config = dict(
    n_kv_head=2,
    head_dim=32,
    vocab_size=8192,
    init_std_qkv=0.0773,
    optimizer='muon_variant',
    decay_shape='linear',
)
Each number is 200 + 30 x the weight over its row's rms, rounded and kept within 0 to 999. Layers, rows and columns count from 0. The size before them is the row's rms in percent of the matrix's.

# up: layer 6 MLP up, 192x64, rms 0.467, rows 50-66, columns 0-63
# down: layer 6 MLP down (transposed), 192x64, rms 0.248, rows 50-65, columns 0-63
# gate: layer 6 MLP gate, 192x64, rms 0.447, rows 51-66, columns 0-63
up50,101,241,213,229,215,195,216,220,253,168,203,177,239,172,146,184,185,251,183,200,243,199,200,248,255,215,201,185,196,197,224,154,195,196,243,176,255,214,172,163,145,204,173,188,191,138,219,227,231,238,169,233,128,219,205,208,174,170,202,218,202,221,190,238,190
down50,103,196,220,138,136,202,204,170,226,178,185,232,192,204,205,213,229,158,219,189,204,225,227,247,184,220,199,236,189,179,186,202,243,165,222,211,213,216,149,233,172,221,202,231,219,262,145,126,159,192,208,211,159,231,269,188,201,177,187,186,216,167,187,237,221
gate51,095,187,155,130,211,165,257,190,227,229,224,221,177,168,226,167,194,223,239,178,200,256,200,231,187,144,195,181,236,242,178,214,202,169,193,190,154,246,215,204,198,177,217,146,192,187,161,261,162,162,207,199,191,234,231,231,174,214,202,213,210,241,183,159,191
up51,092,152,175,155,201,201,202,211,201,191,205,171,210,200,201,227,140,223,212,214,209,195,166,226,167,185,227,221,178,213,152,179,245,225,211,240,203,181,175,230,243,160,220,275,252,177,198,153,230,221,152,196,221,180,145,180,226,231,161,250,230,217,164,193,164
down51,087,153,234,218,182,222,214,154,254,209,209,235,224,164,183,274,211,241,201,232,202,229,244,198,149,183,165,171,164,190,180,225,161,158,233,222,205,207,226,207,150,207,185,158,175,212,173,183,161,208,170,247,201,199,233,205,209,226,209,141,181,157,231,214,219
gate52,092,190,161,204,238,207,201,204,206,184,185,229,134,206,210,236,131,198,252,234,191,244,222,241,243,233,206,160,213,130,253,157,176,168,169,218,210,248,164,194,207,194,176,204,191,176,183,166,156,250,227,191,194,183,197,216,179,206,220,179,177,247,183,225,185
up52,086,179,205,198,176,166,230,185,187,139,208,126,240,163,212,258,214,212,145,206,202,240,224,177,234,194,211,181,133,196,181,177,185,193,183,224,234,139,176,174,218,171,172,190,189,181,209,216,172,227,165,225,173,158,215,234,240,189,233,178,175,214,239,231,164
down52,089,191,198,272,225,186,161,138,174,268,165,160,222,195,213,220,236,228,210,120,205,165,182,211,227,162,216,156,188,219,165,219,226,197,196,166,205,156,216,205,209,201,205,173,271,200,176,193,197,225,199,204,196,208,220,218,248,179,191,239,198,188,259,192,211
gate53,099,139,205,156,179,205,226,175,173,228,187,223,226,195,193,234,200,167,204,225,183,248,201,222,238,214,178,141,199,194,201,182,172,200,213,186,224,204,153,179,233,235,185,155,174,182,189,142,193,233,214,237,247,232,268,223,165,196,256,168,224,241,210,241,236
up53,093,199,205,199,180,161,150,229,198,201,192,239,232,154,226,221,229,233,227,184,209,171,228,233,144,171,174,228,161,167,244,209,240,248,184,259,127,213,202,225,174,211,188,196,184,206,208,216,134,215,142,216,206,204,155,198,220,206,150,184,214,177,236,201,202
down53,098,223,178,232,209,184,232,197,183,204,161,226,247,179,196,161,200,160,211,166,198,195,251,180,220,171,176,144,191,222,196,170,183,148,222,189,240,199,249,296,215,171,189,221,221,205,231,195,194,239,242,182,173,160,209,205,231,180,227,205,149,169,226,152,223
gate54,103,212,187,222,147,138,207,233,165,216,209,187,193,186,143,215,175,197,227,214,170,180,235,196,179,201,189,177,217,182,216,232,199,146,191,211,213,207,223,159,273,172,208,265,179,214,159,191,147,204,230,204,227,233,187,195,231,229,213,161,261,176,153,187,246
up54,122,262,180,249,221,178,179,165,197,163,230,205,167,216,173,197,141,224,180,196,191,186,162,237,211,253,171,205,195,148,215,243,214,217,205,212,189,173,238,172,180,222,156,233,147,182,222,186,220,175,254,225,191,183,206,186,183,177,270,244,184,246,179,213,226
down54,123,237,168,210,234,233,201,212,201,145,215,191,193,215,240,159,119,187,154,219,206,279,267,149,199,188,190,199,242,179,183,180,223,222,164,192,162,182,177,220,150,246,202,193,175,189,225,194,240,206,219,230,208,171,170,195,172,220,202,215,205,250,200,202,179
gate55,090,211,191,218,213,133,150,225,181,178,125,237,176,192,200,229,253,182,206,220,200,237,200,167,193,184,172,216,210,168,209,231,199,236,205,183,222,183,235,217,252,209,196,199,224,188,197,154,211,211,229,163,241,207,203,185,255,184,178,192,146,133,150,222,247
up55,100,213,203,223,303,142,173,135,194,184,223,188,189,249,210,206,241,194,225,257,197,248,179,180,199,207,233,217,189,257,217,173,156,198,184,180,262,183,227,225,190,228,193,187,211,219,162,209,225,165,146,190,217,209,204,218,202,170,218,192,203,170,185,182,185
down55,099,271,207,179,177,174,201,232,210,191,155,224,240,168,188,208,205,202,262,223,169,205,174,244,136,180,226,229,138,170,153,201,219,236,193,243,185,203,182,178,254,246,206,185,155,168,225,200,188,203,234,187,225,200,197,241,224,187,162,187,188,143,213,203,203
gate56,100,171,204,175,210,186,174,229,194,216,227,261,191,285,230,225,190,222,214,211,206,229,200,169,119,209,185,197,224,187,245,165,185,204,239,191,160,223,146,178,137,194,180,192,193,265,208,195,203,185,209,216,206,270,172,221,180,203,192,199,203,179,258,213,200
up56,103,223,229,231,216,237,243,163,183,213,237,216,205,177,162,168,236,192,250,247,207,209,169,222,209,200,182,227,192,152,209,224,231,172,171,162,194,242,177,225,242,234,204,193,205,191,123,164,173,145,196,191,173,158,205,169,219,142,182,204,172,240,219,178,243
down56,103,186,232,144,218,187,257,180,177,176,196,190,215,220,122,231,228,239,216,208,185,228,157,247,137,210,199,190,183,225,232,231,236,201,227,234,194,173,210,247,146,191,236,226,212,203,177,233,178,166,184,219,163,222,247,192,178,192,173,147,203,182,171,189,225
gate57,107,209,203,159,220,187,209,194,189,206,207,169,205,204,199,211,236,196,176,176,226,196,199,168,217,243,200,204,191,146,185,147,189,210,244,204,109,252,244,218,147,215,172,238,138,212,241,224,179,220,189,226,247,236,216,180,144,164,254,179,181,199,219,211,213
up57,111,175,229,163,206,183,205,208,212,152,250,213,200,205,182,226,168,134,189,126,223,208,194,139,197,232,186,196,274,217,223,205,207,197,166,235,252,245,219,204,201,236,201,164,196,222,160,202,173,241,172,212,209,201,162,258,166,207,246,198,213,195,226,223,203
down57,110,199,228,170,187,145,188,141,253,178,166,200,208,231,142,177,208,180,242,206,162,149,181,210,231,210,198,203,203,238,216,216,187,248,198,218,240,235,263,200,198,229,220,184,222,135,213,165,223,246,207,214,151,220,204,200,141,228,201,155,193,223,215,197,185
gate58,103,208,204,193,186,236,192,140,232,204,189,173,194,211,165,181,186,202,250,180,160,258,159,217,237,206,232,207,142,236,259,219,208,198,230,129,206,196,174,180,211,200,175,204,229,208,203,222,245,197,113,235,213,205,215,214,142,232,229,206,226,195,205,180,178
up58,098,187,157,195,219,164,187,276,158,225,191,185,172,183,170,233,219,194,156,194,174,231,215,260,195,223,201,186,199,168,197,157,210,192,165,207,164,212,203,199,191,212,254,177,247,214,210,235,223,204,256,239,185,261,178,206,239,193,243,193,202,173,140,160,238
down58,103,213,203,245,255,221,201,190,246,179,204,223,238,234,215,174,177,180,195,193,183,162,181,184,253,170,205,284,248,140,161,172,198,186,227,207,146,196,152,204,215,204,179,204,219,203,198,192,193,199,227,185,206,223,132,177,243,200,152,200,213,183,198,250,161
gate59,118,179,217,201,208,192,214,185,152,231,187,226,146,221,181,231,170,201,198,199,155,232,177,195,125,241,167,247,223,161,235,166,174,184,226,187,229,156,163,203,191,243,169,214,201,190,213,211,177,240,202,183,180,246,231,206,198,190,248,131,185,207,188,232,264
up59,107,249,196,181,175,176,248,177,232,202,182,225,225,245,206,185,206,197,178,259,253,174,192,207,212,140,196,232,171,225,222,185,137,188,199,194,229,151,197,187,185,162,198,215,213,215,150,188,210,156,182,196,203,272,174,218,185,170,277,177,175,186,219,236,187
down59,107,223,210,163,195,197,238,170,245,224,236,223,200,220,207,211,227,185,187,179,205,243,191,272,214,170,165,205,240,176,216,176,142,212,173,174,199,194,175,199,212,144,216,160,220,181,181,290,223,170,218,179,260,164,198,214,212,196,152,193,236,210,201,207,146
gate60,101,158,206,157,142,240,209,204,214,167,250,224,155,210,182,209,186,207,227,183,150,215,158,185,192,251,202,231,131,166,165,205,185,208,206,196,195,175,200,175,214,168,200,202,249,183,166,247,234,275,226,186,172,193,216,242,268,213,207,216,215,209,189,192,219
up60,100,260,217,175,207,219,194,209,207,199,171,177,207,144,211,239,134,144,191,219,220,193,184,222,189,170,221,219,223,245,159,226,151,174,231,212,216,162,155,143,184,235,236,211,258,230,177,241,182,220,199,208,205,198,194,224,258,177,206,240,211,194,167,237,177
down60,108,235,207,262,226,162,233,155,222,192,187,222,214,143,191,204,200,205,240,222,209,176,247,238,180,200,196,168,223,223,193,221,151,184,222,205,225,171,195,155,103,244,247,195,216,156,195,234,215,187,196,221,208,216,190,196,220,197,145,165,240,157,185,195,201
gate61,089,255,167,199,175,191,196,188,181,186,154,207,233,230,188,176,191,206,211,232,232,167,172,174,188,148,174,196,146,207,214,236,205,242,199,174,244,195,189,135,215,198,135,184,184,238,253,202,193,169,225,213,270,170,143,228,220,226,224,167,219,215,185,234,207
up61,103,237,230,194,219,182,215,184,164,205,179,254,155,199,221,228,212,185,160,151,204,177,143,197,144,250,239,189,134,224,214,217,159,226,213,132,184,191,175,206,239,199,181,182,201,190,219,177,170,154,246,224,220,185,161,182,229,213,183,211,185,228,248,209,167
down61,106,229,221,216,208,173,235,241,209,103,205,185,132,222,178,202,212,220,205,190,204,190,241,231,191,208,187,265,205,207,215,182,181,156,212,164,180,231,237,203,219,246,215,218,184,148,232,157,179,203,152,152,220,176,195,193,177,208,209,192,193,262,176,224,167
gate62,102,163,223,226,203,200,182,163,183,231,168,235,196,214,184,130,200,172,259,234,204,211,141,173,232,158,216,226,261,250,204,219,189,237,210,211,196,222,158,138,218,170,170,238,190,191,210,206,167,229,179,216,161,220,227,235,185,221,248,198,176,238,220,178,181
up62,107,163,205,207,192,219,257,186,203,176,184,256,169,220,209,202,171,204,214,197,117,178,209,242,224,196,196,170,227,169,196,184,206,196,155,122,218,179,208,221,249,215,215,193,196,207,188,158,212,183,159,160,204,231,178,239,245,198,195,174,178,179,165,249,269
down62,114,186,192,170,230,192,223,172,206,205,183,226,187,220,236,134,163,216,213,218,190,148,212,219,261,164,205,232,231,204,249,209,229,170,211,179,165,208,184,154,235,156,255,168,237,204,193,164,211,212,191,238,188,178,220,221,223,138,222,125,193,198,212,156,203
gate63,076,127,170,176,174,216,231,236,203,205,230,146,220,216,210,180,169,195,178,228,145,219,156,171,222,232,197,177,238,157,155,198,208,176,156,194,169,212,239,271,231,213,217,218,182,215,182,266,139,183,211,198,193,161,199,195,220,184,207,232,180,221,179,225,182
up63,088,211,122,190,199,201,170,219,247,185,184,199,240,195,218,190,193,209,203,191,208,224,247,206,214,136,282,201,228,243,209,190,191,236,176,244,182,181,208,175,200,184,175,237,165,184,219,225,195,220,177,226,242,244,206,155,203,173,286,237,194,232,182,197,193
down63,084,179,202,194,219,205,187,203,157,211,221,150,184,267,157,215,178,189,207,240,174,182,209,203,183,215,198,191,202,158,183,211,187,191,204,184,226,188,246,282,221,225,175,189,196,238,223,232,183,169,250,178,175,193,188,256,191,267,155,179,233,143,223,190,141
gate64,098,212,213,247,202,193,226,171,184,174,170,197,158,219,223,231,141,226,218,165,170,221,212,222,194,190,173,178,275,133,194,185,168,190,238,180,286,200,224,197,244,230,197,219,237,184,148,187,170,208,207,175,184,177,190,183,194,193,215,199,213,208,184,271,238
up64,095,193,171,224,172,192,167,210,214,205,227,188,168,173,155,189,139,234,184,211,162,190,206,189,177,241,195,217,206,189,179,161,215,264,163,174,205,199,201,194,161,220,187,178,138,141,242,267,226,189,202,239,244,155,216,213,184,273,218,225,199,183,206,167,191
down64,097,211,217,286,209,218,193,210,206,203,196,239,207,208,170,236,210,198,177,197,185,173,306,180,193,172,153,231,167,199,178,179,200,167,171,209,177,212,228,141,185,222,198,188,235,181,156,143,182,189,185,227,212,200,188,176,246,253,255,213,201,197,234,197,201
gate65,105,197,182,217,168,203,209,204,164,160,227,217,255,215,262,229,203,245,210,238,194,203,127,191,232,175,220,225,234,264,220,179,227,216,192,203,203,235,215,234,194,122,198,165,192,219,188,201,189,163,187,194,220,183,186,172,211,196,225,217,154,151,260,177,161
up65,094,210,189,251,159,139,231,213,184,209,205,215,174,195,251,154,154,167,200,240,156,177,238,232,187,127,218,186,149,202,178,237,196,227,215,240,202,189,194,181,237,184,167,182,183,244,217,220,234,190,194,232,247,205,214,215,180,199,168,206,148,171,190,198,252
down65,099,196,128,184,190,167,151,243,194,198,142,236,237,230,204,234,199,216,221,214,169,168,165,200,177,214,218,203,200,252,197,214,158,182,205,216,163,225,222,109,227,187,242,188,226,224,186,249,204,205,155,237,187,213,221,226,193,182,252,171,214,185,184,228,217
gate66,098,238,190,174,212,193,189,259,193,226,197,273,239,237,187,181,189,165,230,220,157,224,202,175,258,178,185,213,174,223,180,147,177,222,215,131,149,152,214,228,176,192,168,198,170,227,256,205,196,161,209,200,204,227,166,205,190,154,244,183,168,218,208,197,192
up66,099,237,183,193,235,202,176,208,204,173,193,162,250,186,236,204,221,198,190,194,254,184,178,198,187,185,146,182,223,244,207,189,197,206,180,208,252,218,180,153,230,188,160,205,163,193,229,217,227,215,214,147,195,188,257,170,146,145,177,244,216,203,211,117,155